config.toml
norm = "rmsnorm"
rope_fraction = 1.0
init_std_o = 0.0307
lr_mult_qkv = 0.7
schedule = "wsd"
Each number is 50 + 12 x the weight over its row's rms, rounded and kept within 0 to 99. Layers, rows and columns count from 0. The size before them is the row's rms in percent of the matrix's.

# layer 6 MLP up, 4224x704, rms 0.0349, rows 3077-3090, columns 0-175
099:49 50 32 50 42 35 61 48 47 59 56 55 58 57 47 45 54 43 58 57 55 44 62 67 58 60 55 34 47 52 26 71 28 46 53 79 36 82 41 50 50 53 45 54 49 30 47 72 52 45 59 54 40 49 70 57 61 62 58 64 71 44 56 44 41 54 58 55 32 57 53 46 48 53 37 55 39 67 35 72 31 44 48 57 44 38 48 46 48 29 60 24 58 48 53 44 59 55 65 69 31 70 53 47 45 49 44 65 71 26 45 67 57 44 18 60 58 62 53 49 29 34 57 44 41 64 39 60 47 57 84 44 69 42 36 47 64 42 54 34 70 56 69 44 47 45 50 39 46 48 32 31 52 69 42 41 45 21 66 44 58 40 59 46 53 41 32 49 24 41 45 50 38 52 51 54
097:48 43 69 63 26 54 53 34 49 46 58 50 53 42 35 44 47 71 57 35 28 49 30 61 65 38 50 48 48 41 49 59 51 63 27 60 62 54 26 52 39 41 27 49 59 57 33 68 50 47 51 33 56 70 40 47 29 45 36 62 61 35 69 59 54 63 44 50 51 46 43 47 56 56 59 49 49 68 68 55 62 32 39 24 64 71 37 41 55 47 43 64 49 65 48 38 48 29 37 53 63 52 44 31 47 38 55 53 69 54 50 67 68 47 20 41 81 79 57 38 56 41 53 35 68 42 42 51 54 53 55 53 52 62 44 56 53 80 37 64 60 43 36 45 28 33 50 60 60 56 28 47 42 50 63 64 50 22 71 53 71 68 44 49 68 25 47 57 62 43 44 35 57 60 60 54
106:80 47 37 39 48 52 23 57 56 61 30 46 36 42 47 62 57 48 47 55 45 45 50 49 35 42 37 63 41 46 53 56 44 45 56 44 35 56 56 67 40 51 27 43 59 53 40 52 70 76 59 54 41 69 46 46 30 47 43 59 47 45 59 47 62 65 57 48 40 48 54 41 66 40 52 54 32 25 62 36 40 58 52 67 58 64 52 32 47 58 43 58 40 48 35 52 37 78 56 56 60 54 50 44 54 44 43 62 39 34 59 56 31 57 51 50 64 71 46 44 54 48 53 31 34 66 40 53 40 71 60 47 34 48 45 66 70 50 27 68 55 74 40 37 59 38 61 74 35 62 33 47 35 34 51 35 61 52 48 42 41 49 36 36 66 59 62 41 53 42 62 62 54 65 49 61
096:43 53 59 45 47 61 70 36 41 52 31 65 38 56 51 64 38 30 38 57 45 45 51 46 58 62 62 59 60 46 44 47 71 43 66 46 53 29 49 50 54 56 48 55 62 55 51 43 68 50 55 46 52 53 57 55 65 50 43 54 37 38 62 42 49 68 64 69 51 52 42 61 51 73 49 58 46 56 50 51 31 34 46 69 71 37 33 44 56 45 30 65 68 53 36 54 62 48 50 33 49 41 58 28 55 38 41 60 40 56 41 55 43 62 32 49 82 57 42 68 66 62 47 45 74 65 52 29 53 50 57 58 34 46 55 64 52 30 57 63 47 50 53 46 63 54 57 45 53 59 34 66 64 28 51 82 44 62 73 65 60 35 68 53 58 58 51 21 43 28 47 66 56 48 38 43
091:49 54 46 58 63 45 50 46 29 47 60 56 76 39 26 37 53 65 53 56 47 70 44 55 43 36 56 39 33 53 41 74 28 39 33 43 31 42 50 56 48 35 43 49 29 49 48 50 47 60 29 63 57 52 28 39 36 72 66 59 57 22 45 47 54 61 37 36 47 60 30 61 40 55 61 61 53 51 44 30 48 60 50 50 49 29 60 60 52 39 41 63 59 53 42 44 34 55 74 53 51 50 58 41 42 53 50 35 57 62 61 77 32 46 40 59 35 41 52 53 41 29 35 51 36 49 36 70 19 60 42 58 46 35 47 49 63 33 50 60 52 34 56 49 47 55 45 42 44 60 47 50 56 45 48 42 41 52 62 44 50 23 62 60 60 61 48 46 41 61 56 46 34 34 49 27
102:45 42 51 44 38 75 56 47 70 62 40 44 54 35 59 52 52 48 43 44 48 62 52 60 42 62 53 68 52 72 56 33 59 58 44 54 62 50 59 66 50 40 79 32 64 46 65 55 59 50 58 62 40 64 31 36 32 49 28 38 47 69 71 81 42 64 53 44 57 48 30 66 60 18 60 69 46 54 49 47 43 54 41 53 43 51 45 44 51 39 34 50 48 52 48 60 46 56 46 45 39 53 45 40 35 39 66 31 58 51 55 47 59 44 67 43 36 46 57 50 54 68 62 49 54 69 31 35 47 39 67 40 54 37 70 41 46 24 55 56 71 42 35 78 48 31 66 65 56 45 59 51 47 53 31 45 45 36 53 49 53 52 64 44 32 64 60 45 55 68 31 43 69 43 41 42
098:55 48 32 28 42 42 66 51 37 59 43 76 59 39 50 45 42 17 53 47 50 64 37 55 49 29 30 34 50 62 55 68 48 73 62 28 53 55 31 31 50 56 61 71 58 41 41 47 39 47 35 49 28 50 35 53 39 42 67 48 63 66 68 38 40 49 46 24 32 42 44 62 43 42 41 54 53 48 63 49 51 54 40 52 35 53 50 37 38 52 44 38 55 42 47 42 29 55 47 58 47 56 80 40 42 42 50 72 47 32 53 48 36 44 67 46 36 59 70 55 42 59 40 50 75 51 56 53 63 35 49 42 47 74 62 30 42 80 42 57 70 62 46 47 44 39 38 54 61 21 38 57 36 47 40 46 63 54 69 54 65 54 27 60 62 59 51 53 55 48 53 43 58 54 44 58
095:40 61 78 64 35 42 46 57 35 49 33 63 51 41 70 54 44 43 71 52 42 42 60 50 20 40 62 57 44 59 70 45 47 28 50 34 48 49 54 53 45 79 53 56 32 52 46 39 65 40 66 39 62 55 56 42 40 48 53 37 53 47 58 59 34 48 56 81 36 43 49 62 49 66 34 30 62 54 43 35 39 48 49 45 21 32 61 54 54 53 45 76 68 42 60 43 47 49 48 63 20 55 56 57 34 35 64 69 59 79 40 63 62 48 45 52 57 58 48 32 51 47 38 73 39 50 29 49 37 39 38 60 44 62 21 60 65 39 44 51 44 55 21 44 64 49 61 39 47 35 27 49 49 54 43 38 39 29 39 33 52 42 62 66 47 51 42 47 42 50 57 48 55 42 47 45
088:69 47 53 56 31 65 56 61 44 46 72 71 43 42 40 67 48 65 58 28 34 48 57 36 50 52 44 31 50 45 61 56 39 51 35 56 30 56 37 55 41 40 71 54 59 51 48 26 30 46 34 26 61 53 52 52 53 50 54 44 51 59 49 60 57 46 32 74 43 57 56 44 50 76 48 36 59 40 56 75 55 56 45 46 46 43 35 57 40 54 58 46 43 62 55 46 30 57 63 58 55 38 40 41 65 50 43 36 57 25 70 38 30 67 47 49 37 46 60 53 39 61 22 55 33 47 47 65 46 44 52 42 49 59 47 54 52 63 36 45 46 43 57 29 45 29 56 36 57 67 57 70 29 47 48 61 69 57 53 51 41 66 59 40 57 48 87 46 31 39 40 22 50 56 51 43
096:42 48 72 55 50 47 29 31 60 33 44 49 38 47 40 31 51 65 65 48 49 54 72 44 47 42 42 68 51 52 59 40 50 62 29 66 45 57 57 61 56 54 51 49 49 47 58 46 72 39 48 39 56 49 47 39 33 49 71 60 44 69 49 29 65 41 45 36 43 52 66 40 37 44 39 54 47 57 36 35 40 29 50 56 49 46 47 54 19 67 31 62 39 21 34 61 46 53 44 48 53 47 35 53 52 62 31 48 39 44 50 47 50 57 30 39 58 55 54 69 39 52 42 34 47 56 13 52 40 52 58 45 42 39 59 61 41 56 60 42 43 46 28 70 33 12 35 56 42 28 51 72 58 59 54 48 68 46 40 71 45 57 74 50 45 20 18 29 59 67 58 30 25 68 55 35
101:47 51 37 42 50 50 31 28 29 51 53 53 61 52 17 54 45 31 42 53 61 70 57 44 41 51 42 30 44 39 69 39 23 32 46 41 47 60 47 41 52 22 38 33 51 60 40 26 42 36 39 59 47 49 25 31 57 49 33 34 48 35 49 54 74 47 39 37 31 54 51 48 56 78 50 65 54 51 70 69 37 37 45 57 34 49 64 49 41 63 40 48 76 61 60 36 27 45 59 56 71 73 65 24 46 55 31 57 53 44 41 64 43 42 28 59 56 56 53 49 54 26 70 74 70 43 58 36 34 63 39 53 46 48 58 42 42 37 39 62 41 39 43 57 54 55 33 58 67 58 57 59 47 58 60 50 35 61 26 75 66 51 70 54 61 59 60 55 52 61 49 66 37 44 57 72
104:63 29 53 44 56 43 50 60 54 53 35 64 58 57 66 63 65 45 60 22 43 56 56 47 52 69 48 54 57 42 76 58 40 60 59 46 33 47 49 51 60 47 51 37 61 30 41 26 48 84 51 53 33 56 58 55 49 53 54 29 65 55 36 50 54 59 44 62 53 49 53 69 50 62 39 57 23 36 27 55 44 19 50 63 53 51 42 18 66 50 59 55 66 48 49 53 48 55 07 77 44 58 50 39 40 29 59 49 26 51 46 50 65 41 51 48 40 55 66 63 77 58 34 47 63 48 61 46 63 57 58 53 45 39 78 44 41 50 60 49 38 65 51 55 23 50 62 66 65 34 48 41 26 45 57 47 46 48 32 50 42 65 52 50 60 31 33 85 33 54 53 58 59 59 56 38
100:48 45 63 49 49 26 61 49 55 60 52 53 33 48 60 27 56 48 60 57 62 44 57 39 51 53 49 56 56 51 34 22 35 38 54 73 57 49 48 70 59 51 58 69 50 50 50 50 21 37 43 47 57 49 41 30 45 33 39 47 50 46 35 58 33 34 64 52 61 58 46 60 39 69 81 53 40 54 58 59 54 59 55 44 52 51 42 40 46 59 53 54 36 43 57 61 63 43 44 39 52 49 51 52 64 40 48 74 47 42 67 42 39 59 44 44 53 43 26 54 50 53 86 47 56 53 51 65 73 72 39 22 67 63 44 36 48 46 48 57 45 42 51 58 51 42 58 30 55 27 49 39 41 58 43 50 30 49 53 51 52 60 21 21 57 68 48 78 38 42 52 63 52 49 52 50
092:29 62 44 51 52 38 34 39 51 53 51 30 55 52 47 53 70 60 29 50 42 67 49 54 45 60 38 54 52 59 76 56 39 54 39 46 38 35 60 68 58 36 55 45 54 55 41 49 63 66 56 40 50 81 52 49 54 72 31 50 65 68 48 57 66 39 59 57 59 51 44 48 72 56 37 38 43 62 47 41 39 57 63 61 65 53 60 46 62 44 54 58 49 64 63 43 43 61 59 41 44 61 44 51 65 61 50 56 37 69 61 64 61 57 61 69 66 60 37 67 45 27 50 69 47 53 64 60 43 67 62 50 64 55 32 58 35 67 22 57 55 26 55 69 49 73 51 57 58 48 48 51 50 32 59 50 67 53 50 62 37 50 47 48 60 42 58 44 50 59 56 56 50 52 63 44
# layer 6 MLP down (transposed), 4224x704, rms 0.0354, rows 3077-3089, columns 0-175
098:31 59 48 54 73 55 45 45 29 58 57 57 59 70 71 36 48 41 38 45 72 32 32 56 37 65 57 51 59 28 47 50 65 58 19 53 69 15 42 53 54 70 25 51 59 58 57 46 66 62 64 41 40 42 45 60 65 55 46 37 43 22 48 56 51 63 60 60 41 62 50 63 48 45 38 47 43 49 42 61 48 61 38 38 52 67 55 65 28 50 35 59 65 38 50 56 37 61 45 20 51 44 64 52 52 46 61 46 26 60 52 34 43 75 48 65 29 50 47 46 58 51 41 61 52 39 50 71 54 46 54 39 58 71 63 40 48 61 56 57 40 52 62 44 49 51 40 31 50 63 56 47 41 57 60 56 48 58 51 49 78 42 35 59 46 46 45 66 47 57 68 44 68 60 21 67
101:56 69 50 61 36 66 43 54 41 64 41 22 52 41 60 42 42 51 39 28 49 73 40 66 54 48 68 51 61 45 45 45 52 68 46 56 42 50 27 58 73 44 56 39 56 42 56 32 62 29 50 52 55 52 46 34 54 59 62 44 49 35 59 53 47 61 15 12 64 29 47 46 59 44 40 53 45 55 59 46 56 43 68 30 38 48 56 34 48 54 23 60 37 27 50 35 41 49 43 39 60 52 52 31 38 34 42 53 51 76 62 56 60 48 45 55 41 53 28 35 36 46 24 36 61 38 38 51 50 47 45 71 52 43 43 72 52 74 55 61 55 45 52 59 52 71 46 61 59 48 26 52 62 50 53 46 65 23 45 47 40 64 39 52 56 54 50 62 60 62 47 46 52 47 47 55
096:70 57 39 50 65 61 60 51 47 65 45 43 42 44 48 50 45 47 51 60 25 46 19 59 51 37 58 25 40 60 40 76 44 38 54 54 60 53 51 42 75 63 52 43 54 40 44 49 50 49 82 51 58 42 33 32 34 41 42 50 51 62 38 46 50 33 50 42 36 43 41 44 70 62 53 59 40 60 39 31 55 57 50 60 46 39 60 34 45 77 34 75 25 44 64 52 42 48 51 57 40 61 46 29 46 70 49 43 43 45 62 61 55 55 50 37 44 40 46 47 46 42 54 62 22 49 48 66 57 59 41 52 62 45 51 35 73 50 33 59 50 70 23 59 51 19 35 29 50 50 51 54 48 41 59 55 53 43 56 36 54 54 47 31 57 41 40 60 42 48 40 52 74 51 49 52
095:39 25 53 43 35 35 58 43 67 49 47 51 72 35 53 43 63 64 33 41 55 46 56 42 33 50 42 46 79 54 27 55 72 58 43 45 43 55 53 54 34 61 58 73 57 48 39 49 54 47 38 61 42 49 61 56 57 51 40 49 49 57 59 51 53 48 55 71 35 35 66 36 43 72 37 54 40 27 62 50 79 55 40 46 58 59 34 50 44 41 41 61 46 20 63 64 31 47 46 34 36 55 42 39 74 46 29 45 52 68 21 49 55 57 41 59 73 46 52 37 40 52 34 36 45 48 60 58 52 45 55 55 36 45 41 56 20 47 74 48 52 29 59 62 55 35 58 46 57 54 57 53 27 48 62 52 45 37 46 41 63 38 59 59 25 56 23 52 55 58 34 63 72 41 73 59
097:69 40 57 34 52 46 30 55 47 43 79 60 56 31 56 69 35 52 62 40 36 55 20 60 58 35 77 55 52 45 56 53 41 22 45 43 56 27 31 48 52 29 52 51 34 58 43 63 19 45 25 53 51 57 31 28 29 60 70 50 47 48 38 72 41 63 58 34 48 53 48 55 50 42 66 25 37 30 54 48 40 56 43 56 32 47 32 47 33 57 68 62 39 50 76 22 56 37 45 54 40 51 55 46 67 43 40 31 49 63 66 62 46 34 58 65 54 61 47 55 48 43 38 38 44 33 73 31 47 55 32 37 44 43 66 16 57 48 47 68 42 31 55 51 62 75 57 57 58 47 41 37 65 45 56 19 44 34 62 56 46 33 42 53 62 42 58 40 52 45 48 46 54 38 42 40
091:43 71 54 48 55 32 51 73 65 69 52 47 30 66 50 70 88 74 70 61 45 56 48 58 33 44 51 42 38 42 33 48 31 38 53 31 22 74 68 53 62 41 44 69 54 45 61 41 63 65 49 56 44 38 78 54 59 49 65 46 58 65 61 61 58 65 62 56 75 27 57 46 76 51 62 48 35 31 54 53 42 52 60 52 52 58 52 60 36 73 66 73 68 36 52 53 55 35 48 52 63 40 54 56 84 63 34 52 28 31 36 50 36 29 25 58 66 50 59 50 53 41 46 48 46 57 51 49 27 58 66 53 54 70 49 53 46 44 39 48 49 51 43 34 19 43 33 44 60 50 51 54 61 43 34 43 51 69 43 70 64 67 46 53 59 35 50 55 20 63 35 72 48 63 38 64
106:44 49 68 43 38 52 61 25 49 43 29 53 73 51 46 47 52 51 77 38 60 66 49 53 54 35 49 64 67 73 37 53 58 55 31 35 50 43 38 45 45 66 39 51 76 52 47 27 43 50 38 44 46 45 34 53 49 77 40 39 44 49 49 31 49 26 55 36 37 55 72 50 29 47 49 41 46 57 63 55 54 57 42 64 66 45 64 43 58 64 57 55 53 27 40 55 43 58 46 59 55 30 63 42 33 50 94 44 64 52 51 47 34 46 42 56 66 45 53 50 38 40 33 68 38 50 47 42 48 42 56 27 58 49 58 39 61 27 64 64 56 62 49 44 51 35 42 54 53 38 57 50 13 34 59 46 62 47 40 54 55 51 40 74 65 47 32 39 32 43 55 38 53 47 43 65
099:36 41 45 37 59 61 55 60 55 26 57 45 52 72 58 41 53 54 62 46 44 58 43 55 57 55 51 60 64 62 48 47 56 16 46 51 51 61 46 51 42 40 36 61 62 34 44 57 52 43 54 48 47 44 56 47 51 26 46 40 56 50 49 59 61 29 29 44 47 67 42 38 52 34 55 48 43 38 43 66 50 57 63 43 45 53 38 43 64 43 68 59 56 71 66 70 40 64 41 63 74 63 47 70 36 34 54 64 58 62 28 34 42 49 45 36 49 44 78 54 44 51 82 34 66 41 62 58 50 58 39 32 48 38 31 60 53 29 56 37 63 47 52 35 64 51 51 29 49 41 58 58 37 83 60 40 59 64 42 61 47 55 51 39 59 32 60 44 50 46 47 61 43 38 48 64
086:24 59 52 41 41 51 54 33 48 36 51 68 47 36 35 61 60 23 31 47 34 69 69 61 52 43 32 46 38 64 42 54 73 47 56 76 43 58 54 56 35 59 52 64 44 57 38 42 55 41 55 50 35 27 67 53 65 33 85 39 57 40 63 54 71 51 76 74 51 28 59 41 55 68 77 57 44 43 36 53 56 59 46 48 34 46 48 46 44 51 66 65 65 78 69 62 52 27 53 35 59 40 11 51 44 56 52 33 33 47 48 56 46 34 56 46 51 58 50 59 46 41 60 35 43 58 39 63 53 44 19 40 48 44 50 55 46 32 65 53 47 59 46 56 53 38 50 32 60 79 58 46 51 50 61 59 59 50 69 37 35 55 44 43 57 60 46 58 54 55 58 55 48 44 51 58
095:49 60 63 58 47 55 36 56 43 56 49 65 49 55 41 63 48 52 56 55 45 50 51 55 63 45 25 53 47 53 59 37 44 43 53 42 69 33 47 61 48 49 61 31 09 52 45 73 60 50 60 46 59 62 62 62 13 41 57 58 46 58 58 39 50 30 62 40 29 56 63 71 39 52 56 41 28 56 52 51 69 54 70 70 44 33 41 34 34 46 51 37 63 65 34 46 45 78 51 63 37 53 50 57 58 42 45 43 41 55 55 56 58 66 54 56 40 35 50 60 58 50 54 66 75 44 55 50 45 47 65 51 63 51 61 53 49 48 65 47 54 48 43 34 75 37 40 53 22 64 43 56 37 41 20 37 72 32 38 41 69 55 45 38 65 34 54 52 33 39 72 56 37 49 40 55
100:47 63 68 49 59 45 70 58 40 42 48 28 56 58 51 54 40 48 68 49 66 63 53 68 50 58 45 53 59 41 55 40 23 49 40 44 51 35 44 45 34 47 55 55 63 40 49 54 68 44 39 54 63 54 69 36 47 63 53 48 41 44 45 70 61 41 58 35 47 41 34 21 36 56 65 61 43 20 60 58 66 45 43 55 35 63 47 67 61 56 33 46 73 22 75 51 37 52 42 56 59 56 54 44 62 59 55 48 43 45 59 35 63 56 50 48 68 59 71 68 45 59 61 49 63 54 43 49 27 55 41 53 46 44 47 39 54 71 44 72 45 57 53 29 43 59 55 53 46 35 41 19 49 73 55 53 29 62 41 40 54 48 27 44 57 58 53 62 54 71 36 82 62 60 30 50
103:58 33 26 55 61 52 51 66 66 57 45 53 55 57 58 60 56 35 35 63 53 52 68 35 64 57 63 54 64 38 62 56 53 42 57 43 42 73 57 54 50 37 43 30 72 57 19 42 40 71 40 53 60 47 62 53 71 64 43 55 40 48 42 64 67 55 50 58 44 53 35 63 43 46 54 54 48 67 56 48 51 66 65 60 35 66 44 49 60 52 48 62 58 74 53 57 26 42 45 38 54 48 59 78 40 38 48 70 61 69 45 37 71 45 58 42 39 52 45 61 40 52 22 65 41 32 43 23 51 63 40 61 53 51 43 46 54 40 56 57 54 24 37 42 34 57 64 58 63 40 64 36 44 66 58 57 45 39 32 47 46 57 49 25 60 43 49 54 57 50 57 57 33 49 46 43
097:43 22 57 32 47 46 42 53 70 50 29 43 56 49 42 34 41 73 55 53 65 51 53 40 31 49 55 65 69 46 55 49 50 26 40 51 61 53 52 41 52 52 53 68 68 40 44 65 62 54 40 54 33 64 46 36 50 52 64 65 64 60 51 63 28 36 52 53 27 42 73 58 72 50 33 47 47 47 48 41 55 54 45 63 79 59 61 46 56 36 61 49 57 58 42 44 33 49 50 49 49 46 59 46 39 62 53 46 57 66 73 72 51 46 48 52 47 29 52 43 39 46 35 51 49 57 66 38 55 69 54 57 63 53 46 52 49 55 37 48 41 55 42 62 33 52 47 38 26 47 46 63 37 63 54 52 52 55 56 69 38 66 49 42 59 62 44 49 27 75 70 52 56 32 42 52
# layer 6 MLP gate, 4224x704, rms 0.0359, rows 3078-3090, columns 0-175
099:69 55 56 65 44 49 57 62 63 40 41 42 50 51 54 51 54 49 52 48 54 59 34 58 43 49 41 56 43 49 37 59 57 45 72 67 45 35 13 50 54 29 49 49 36 50 32 60 63 47 53 27 68 48 43 55 38 42 57 44 65 27 53 41 34 45 33 26 35 40 36 46 45 65 46 54 46 55 60 51 35 25 59 30 40 42 58 49 55 65 43 50 36 68 51 42 34 46 48 39 41 62 66 38 38 47 55 74 52 71 40 35 47 48 29 52 53 63 51 63 48 37 49 54 53 42 66 40 43 51 57 45 61 54 29 61 55 57 49 62 43 67 46 42 38 69 28 76 68 48 63 55 68 51 59 39 57 40 25 51 63 59 33 56 47 48 54 72 42 54 42 43 65 54 71 43
104:45 62 57 28 52 53 48 64 64 74 57 59 48 44 66 62 50 54 52 64 44 54 52 47 59 69 49 42 34 52 29 43 44 58 66 22 61 53 53 54 31 45 31 42 51 70 49 47 53 25 62 36 34 52 46 41 41 31 30 66 40 72 63 57 57 28 39 67 37 54 50 57 51 30 42 45 51 28 57 55 61 41 51 56 61 55 50 53 52 47 45 44 48 45 58 53 51 53 71 39 52 63 49 66 48 84 43 25 32 29 47 59 62 68 45 45 53 43 40 39 50 63 42 51 44 62 48 56 45 54 33 18 34 53 48 57 70 38 39 45 26 45 51 43 49 62 66 52 50 54 56 46 57 69 34 49 30 69 68 57 49 47 59 52 35 46 73 44 42 62 55 44 46 60 37 43
096:50 70 60 55 60 66 54 50 14 39 47 47 45 43 62 51 47 51 62 56 47 41 59 60 60 48 40 39 32 60 47 47 43 45 50 48 52 55 50 34 39 35 69 79 36 32 46 48 30 45 57 35 44 52 46 77 68 29 61 28 50 42 33 45 39 41 70 42 33 75 34 64 60 39 36 40 35 30 48 44 54 33 53 50 52 37 55 40 67 49 22 51 64 28 44 51 49 64 49 40 57 37 56 33 65 65 34 52 51 61 58 49 51 40 39 41 57 68 46 08 60 47 62 46 45 58 80 30 58 31 49 43 28 52 31 60 49 46 45 52 55 64 67 47 39 34 40 51 55 70 21 44 55 28 52 64 35 60 70 67 45 48 57 42 51 62 49 45 52 34 42 72 49 48 53 67
091:58 66 50 54 61 74 46 65 57 64 36 42 33 57 59 57 60 52 28 56 56 49 70 54 74 56 59 49 64 43 57 52 45 29 63 68 46 49 39 35 37 68 66 53 64 47 41 60 33 47 44 38 43 28 43 63 49 44 44 40 56 57 65 45 57 41 49 53 45 38 81 52 78 66 29 47 41 53 34 50 51 40 51 58 48 33 48 54 54 52 56 51 53 57 37 47 70 58 37 41 68 66 59 57 40 55 72 53 45 44 36 33 64 45 54 50 40 43 58 56 53 42 47 51 46 63 33 31 73 63 57 57 57 55 46 54 48 54 51 45 69 45 67 53 43 60 41 63 60 56 50 49 37 57 45 64 59 52 55 53 30 66 52 33 39 55 47 54 40 45 47 44 45 52 56 46
097:75 26 29 49 66 58 57 51 62 39 58 54 49 35 43 59 59 43 39 44 35 49 64 42 61 61 45 69 39 53 45 57 56 66 36 47 46 60 47 36 55 54 59 46 33 60 52 50 47 41 44 56 75 37 34 38 42 41 53 23 55 54 41 61 46 33 41 48 37 44 46 64 58 36 46 47 57 52 72 42 38 59 39 40 54 57 42 47 49 37 43 40 46 46 50 64 37 46 64 41 29 40 47 55 34 45 57 23 57 64 60 39 49 45 37 67 30 50 63 65 59 73 47 43 37 52 34 43 35 55 53 64 45 27 37 31 50 45 48 49 49 47 46 65 44 55 60 39 40 40 37 59 64 42 39 61 42 50 34 62 40 46 71 39 34 67 49 37 51 64 45 40 64 61 39 45
100:34 53 51 55 59 45 37 48 68 52 65 46 40 47 61 56 59 73 50 74 36 49 40 49 44 59 50 46 40 41 43 43 59 58 62 61 67 38 29 31 29 57 26 52 60 68 44 64 71 52 41 51 30 38 52 64 59 68 33 62 16 44 38 45 45 38 76 58 61 40 39 46 54 35 60 46 62 50 47 52 58 33 55 51 58 52 43 61 56 60 30 58 51 65 70 59 69 51 54 56 45 37 43 51 56 54 32 50 51 65 63 53 56 63 33 34 68 54 25 44 73 63 72 70 31 45 34 58 60 46 52 63 66 49 37 72 57 40 81 54 46 49 37 60 46 24 50 54 63 78 47 42 38 68 52 55 42 67 55 74 35 31 60 33 41 38 53 48 61 48 53 33 48 60 43 43
093:41 56 48 56 45 50 57 55 41 55 33 61 54 51 49 49 58 49 36 47 29 50 30 47 52 52 45 52 63 42 42 26 52 05 59 59 51 83 40 49 26 47 50 26 57 43 55 37 43 69 45 46 55 52 28 57 40 46 48 39 67 69 41 44 61 48 44 50 57 43 56 39 53 57 47 60 75 57 52 55 64 76 44 53 56 05 60 46 37 61 44 25 55 40 42 42 46 49 42 56 62 42 50 38 44 34 40 31 41 50 52 50 27 39 40 74 51 54 70 44 62 22 56 61 57 51 58 49 48 50 38 65 60 56 59 55 53 43 42 41 65 44 40 56 41 67 43 26 61 38 35 51 47 58 39 49 40 62 35 51 38 60 18 54 40 41 62 68 38 54 56 39 69 70 46 52
086:36 54 52 64 62 50 76 64 30 67 54 57 34 57 35 56 56 53 55 33 75 48 57 51 52 53 55 25 65 35 48 30 57 41 60 70 60 29 61 54 31 38 50 66 62 47 45 52 55 37 56 49 33 52 69 53 47 44 50 59 47 57 33 49 66 48 49 43 44 50 56 61 51 68 29 64 60 54 47 62 43 43 79 81 53 47 47 50 61 43 54 44 34 52 57 30 49 52 42 32 50 60 36 49 82 62 47 31 67 36 61 63 58 73 53 43 31 53 54 54 40 58 46 59 61 71 68 31 71 48 65 49 42 55 24 56 24 35 35 50 53 25 54 41 53 56 54 50 34 68 57 73 58 42 61 59 37 57 62 52 39 54 56 59 52 50 66 32 36 53 33 36 63 70 23 50
095:51 49 50 43 44 55 61 51 45 45 57 45 37 56 37 62 56 62 67 56 54 51 32 43 63 59 22 55 60 58 46 40 47 53 56 65 62 40 62 53 38 34 64 50 58 50 52 46 35 38 39 51 58 38 59 61 65 48 46 60 53 62 30 20 40 42 70 59 32 32 60 40 44 40 50 60 36 70 48 49 74 18 60 48 61 50 63 37 40 43 53 54 46 61 46 49 42 67 26 52 41 28 34 45 64 38 57 57 49 47 70 46 70 36 63 61 65 63 62 50 36 74 51 63 45 52 41 54 49 61 38 42 43 60 70 46 30 65 56 50 52 48 47 68 50 64 49 37 59 63 48 25 61 63 48 65 65 37 47 57 56 30 49 54 60 57 58 48 60 52 67 52 43 48 43 55
110:68 69 47 55 45 39 39 17 42 45 45 59 36 53 36 44 41 60 49 60 47 72 51 31 42 58 50 41 37 60 54 35 43 39 49 69 41 52 69 71 40 43 22 63 58 58 50 48 53 27 44 37 59 45 44 52 33 65 43 36 42 46 57 32 52 64 36 49 55 51 43 58 60 76 58 45 59 29 69 55 39 30 42 49 48 69 49 43 69 65 55 44 40 76 56 30 45 43 43 49 59 65 57 50 48 46 44 78 62 50 67 58 77 42 53 49 62 88 56 45 63 28 66 30 39 52 62 40 44 47 28 61 54 39 38 52 57 40 33 52 39 55 41 72 44 48 52 56 63 39 45 48 48 54 43 47 44 59 43 76 41 48 34 51 58 57 51 37 49 69 49 59 48 49 58 73
104:50 55 62 31 54 54 32 51 57 28 56 53 47 36 59 60 46 41 50 47 50 61 65 51 55 58 28 47 55 39 37 35 42 37 50 57 48 48 43 41 58 62 54 34 64 44 44 47 49 79 60 21 64 47 69 40 56 42 42 67 59 64 41 69 35 58 52 56 45 44 46 42 48 75 35 51 33 54 61 48 39 32 29 65 73 38 54 60 34 38 67 70 27 28 45 36 33 36 44 51 52 70 44 55 45 56 52 59 50 47 59 45 68 74 71 66 39 56 51 44 64 55 25 27 57 47 35 39 57 60 58 60 70 43 53 32 44 34 54 53 64 71 28 73 34 61 42 60 58 52 61 30 41 52 67 55 57 47 56 65 54 60 35 40 40 29 63 46 47 59 51 42 54 24 48 41
099:58 39 56 62 43 52 36 22 34 39 36 38 46 37 53 37 54 59 52 47 51 51 47 37 44 45 44 51 71 46 50 59 42 48 43 26 69 40 50 65 61 56 15 29 59 44 47 54 68 44 53 61 67 26 34 66 41 53 58 34 41 51 61 52 71 65 55 56 36 35 56 41 51 50 53 41 48 34 39 24 39 38 35 37 38 61 41 57 54 50 47 29 58 46 36 56 60 49 58 56 40 69 42 47 39 52 55 55 38 45 46 52 65 42 28 38 40 70 64 51 74 49 61 38 43 57 50 53 63 29 28 43 65 54 69 70 42 40 33 40 67 57 31 43 60 49 66 38 62 60 30 54 41 43 43 58 43 54 39 33 52 49 63 61 30 47 50 53 39 46 44 54 52 49 53 39
093:46 39 41 45 55 46 57 46 28 40 58 47 47 51 63 30 62 59 33 44 77 57 71 75 38 42 46 54 78 43 62 59 42 48 57 65 37 27 66 54 57 50 62 43 36 42 57 54 45 58 36 45 78 54 52 41 47 61 40 58 44 62 66 62 40 35 41 35 36 64 40 47 56 60 56 34 54 48 31 66 65 68 54 50 54 43 73 29 61 40 66 45 40 46 45 30 57 41 40 35 60 55 46 45 53 40 57 49 52 51 61 41 51 44 54 48 57 37 50 48 43 56 60 65 59 61 47 64 53 57 45 36 62 47 75 32 48 54 53 49 39 43 52 51 61 54 57 57 66 63 39 42 59 41 56 45 51 57 50 84 38 35 42 53 42 35 61 38 55 67 59 64 69 40 74 55